Weights of a small transformer language model.
Size: 2 heads of 32 (1 for keys and values), vocabulary 1024, 0.575M parameters.
Each number is 50 + 10 x the weight over the matrix's rms, rounded and kept within 0 to 99. Layers, rows and columns count from 0.

# layer 6 attention output, 64x64, rms 0.563, rows 0-21, columns 0-63
47 59 59 83 59 50 37 50 51 56 41 40 52 71 59 52 47 62 71 49 28 61 38 47 45 39 59 52 48 51 61 41 64 44 61 41 46 34 70 53 43 57 63 49 45 44 51 53 50 50 39 57 70 49 31 36 48 50 59 52 39 44 42 83
61 36 48 36 56 65 45 46 62 53 59 42 60 34 41 57 60 42 39 51 67 40 43 35 77 43 32 51 30 42 50 56 30 54 60 68 47 39 50 55 42 41 64 55 40 56 61 43 52 46 53 49 47 45 59 65 44 39 61 42 58 40 59 59
38 31 39 44 43 44 30 53 48 48 45 55 51 25 52 63 50 45 28 58 48 47 56 63 66 60 24 39 52 42 58 47 58 47 66 69 52 31 51 52 37 51 56 70 53 36 49 39 47 58 65 51 63 42 37 43 50 54 45 57 53 54 58 61
51 79 38 69 29 70 45 43 49 37 54 64 29 61 50 37 77 59 45 67 32 40 36 65 68 65 44 40 61 54 58 59 47 36 66 39 56 51 57 40 51 59 42 45 54 44 63 49 40 53 65 58 60 40 73 37 50 57 55 58 45 62 49 55
57 48 43 39 58 44 43 43 42 44 42 54 59 68 49 47 68 48 36 38 42 44 47 52 49 44 49 47 32 54 39 54 34 33 48 61 35 55 61 68 52 44 50 52 60 51 43 40 38 53 65 67 51 48 58 53 45 56 60 39 55 34 56 45
44 61 57 34 38 56 45 45 25 52 63 66 53 58 50 42 47 58 52 48 36 39 50 56 37 57 49 51 57 67 58 43 59 43 33 52 44 54 42 64 77 51 44 27 43 51 48 60 46 43 50 51 52 48 64 46 58 41 63 53 38 40 36 55
56 64 45 81 47 49 54 57 35 49 27 51 55 23 48 54 67 75 45 43 63 45 35 44 52 38 46 61 59 71 70 20 48 40 51 48 56 33 45 55 56 73 71 55 64 53 49 42 30 27 54 81 41 27 50 35 68 29 18 27 65 66 31 44
48 64 58 56 70 56 43 51 32 40 50 44 63 63 56 55 40 37 36 60 24 62 50 55 54 41 36 43 71 38 60 36 54 42 42 40 50 40 66 51 58 55 48 66 39 46 39 56 55 57 63 41 66 49 54 50 42 64 60 48 40 49 38 50
45 62 41 40 48 62 49 30 52 42 62 64 54 42 45 31 40 58 45 52 49 56 45 65 48 35 36 47 68 57 58 45 53 45 43 43 50 36 56 60 48 64 41 37 43 47 39 63 62 47 56 52 55 43 54 53 50 69 52 52 39 33 44 40
37 68 40 59 60 36 54 53 37 51 32 49 49 56 52 50 29 53 61 43 28 75 55 47 35 40 54 24 59 54 50 42 61 32 70 45 57 54 57 61 51 45 52 56 54 49 38 60 59 38 58 47 63 33 35 60 36 57 46 66 64 41 54 51
67 37 48 63 50 53 55 52 55 41 57 42 42 45 56 51 58 43 61 50 55 50 41 48 72 51 50 59 55 45 68 41 39 47 59 31 50 32 45 51 62 66 49 56 58 49 53 44 48 49 40 45 53 44 52 45 48 42 41 29 53 58 46 41
53 45 42 50 38 50 48 51 48 50 56 45 43 75 39 51 52 55 36 56 45 43 36 62 32 56 52 41 60 43 60 36 34 63 50 55 52 59 55 57 67 47 40 55 50 30 43 57 54 57 59 37 62 50 65 54 53 43 43 64 46 62 54 59
57 29 38 38 51 51 65 48 60 68 48 64 58 63 49 35 43 48 42 50 48 63 69 54 47 42 48 50 75 61 51 65 55 47 43 46 35 44 53 57 42 07 31 34 53 46 27 53 50 64 41 53 56 48 57 45 52 54 35 58 46 57 53 40
49 41 53 36 52 44 53 48 59 56 59 48 52 55 30 44 26 41 59 52 50 58 48 52 51 44 80 49 46 56 65 48 48 53 60 57 49 30 43 58 52 40 52 53 59 58 66 33 53 56 55 44 45 42 64 52 52 41 38 45 44 47 35 49
50 44 42 47 57 53 60 52 52 72 65 53 57 64 63 51 70 60 52 40 55 63 69 50 41 48 60 47 47 56 53 42 53 61 71 57 26 57 65 38 40 55 55 35 49 26 46 61 41 55 49 47 42 49 47 46 51 49 30 43 53 37 38 58
50 57 51 57 50 56 44 53 50 33 56 39 48 37 55 48 41 51 59 54 41 55 52 73 57 50 48 47 65 48 45 53 49 38 44 46 48 53 53 48 38 52 41 56 47 62 45 56 62 77 55 47 61 59 52 44 40 62 42 40 51 50 61 59
48 50 61 46 61 59 46 73 40 66 31 52 53 54 40 43 45 57 47 47 32 50 45 44 67 47 58 39 50 56 42 59 52 35 51 55 37 36 50 52 61 31 61 36 52 42 61 61 35 35 64 67 61 48 48 58 35 52 49 56 54 62 66 47
37 63 39 46 44 53 49 53 71 42 60 61 45 48 50 66 51 39 37 38 48 43 63 38 61 26 58 44 55 50 84 51 64 60 60 45 60 39 45 58 50 50 50 60 63 57 66 19 60 46 70 60 63 45 41 45 53 71 49 59 53 42 34 46
53 47 48 36 62 67 52 63 55 61 63 45 25 33 71 29 56 50 48 48 76 46 73 55 58 54 53 52 49 55 38 50 45 61 48 61 30 49 51 26 53 59 46 45 58 57 36 59 54 50 39 52 45 52 46 61 46 44 49 54 49 60 61 40
52 63 50 60 56 48 39 45 39 44 25 50 45 45 44 57 52 47 71 61 30 35 31 32 42 48 55 35 55 52 46 53 31 33 60 55 51 43 48 58 71 46 70 45 42 69 61 44 35 53 32 41 39 54 51 62 51 50 40 56 46 61 38 46
62 39 52 53 44 43 49 59 62 42 79 45 61 54 39 49 57 46 42 47 70 47 58 56 66 60 42 52 66 54 69 49 48 50 50 53 54 43 54 42 53 57 42 59 58 56 50 57 55 58 53 54 47 56 39 39 41 36 55 38 31 51 34 43
44 66 65 63 67 54 52 65 44 35 50 60 53 53 62 46 52 56 46 51 43 58 39 49 54 42 39 35 61 56 55 44 47 32 47 53 41 49 47 36 56 61 48 44 46 40 43 63 47 36 42 50 60 55 37 38 44 68 54 74 55 44 54 47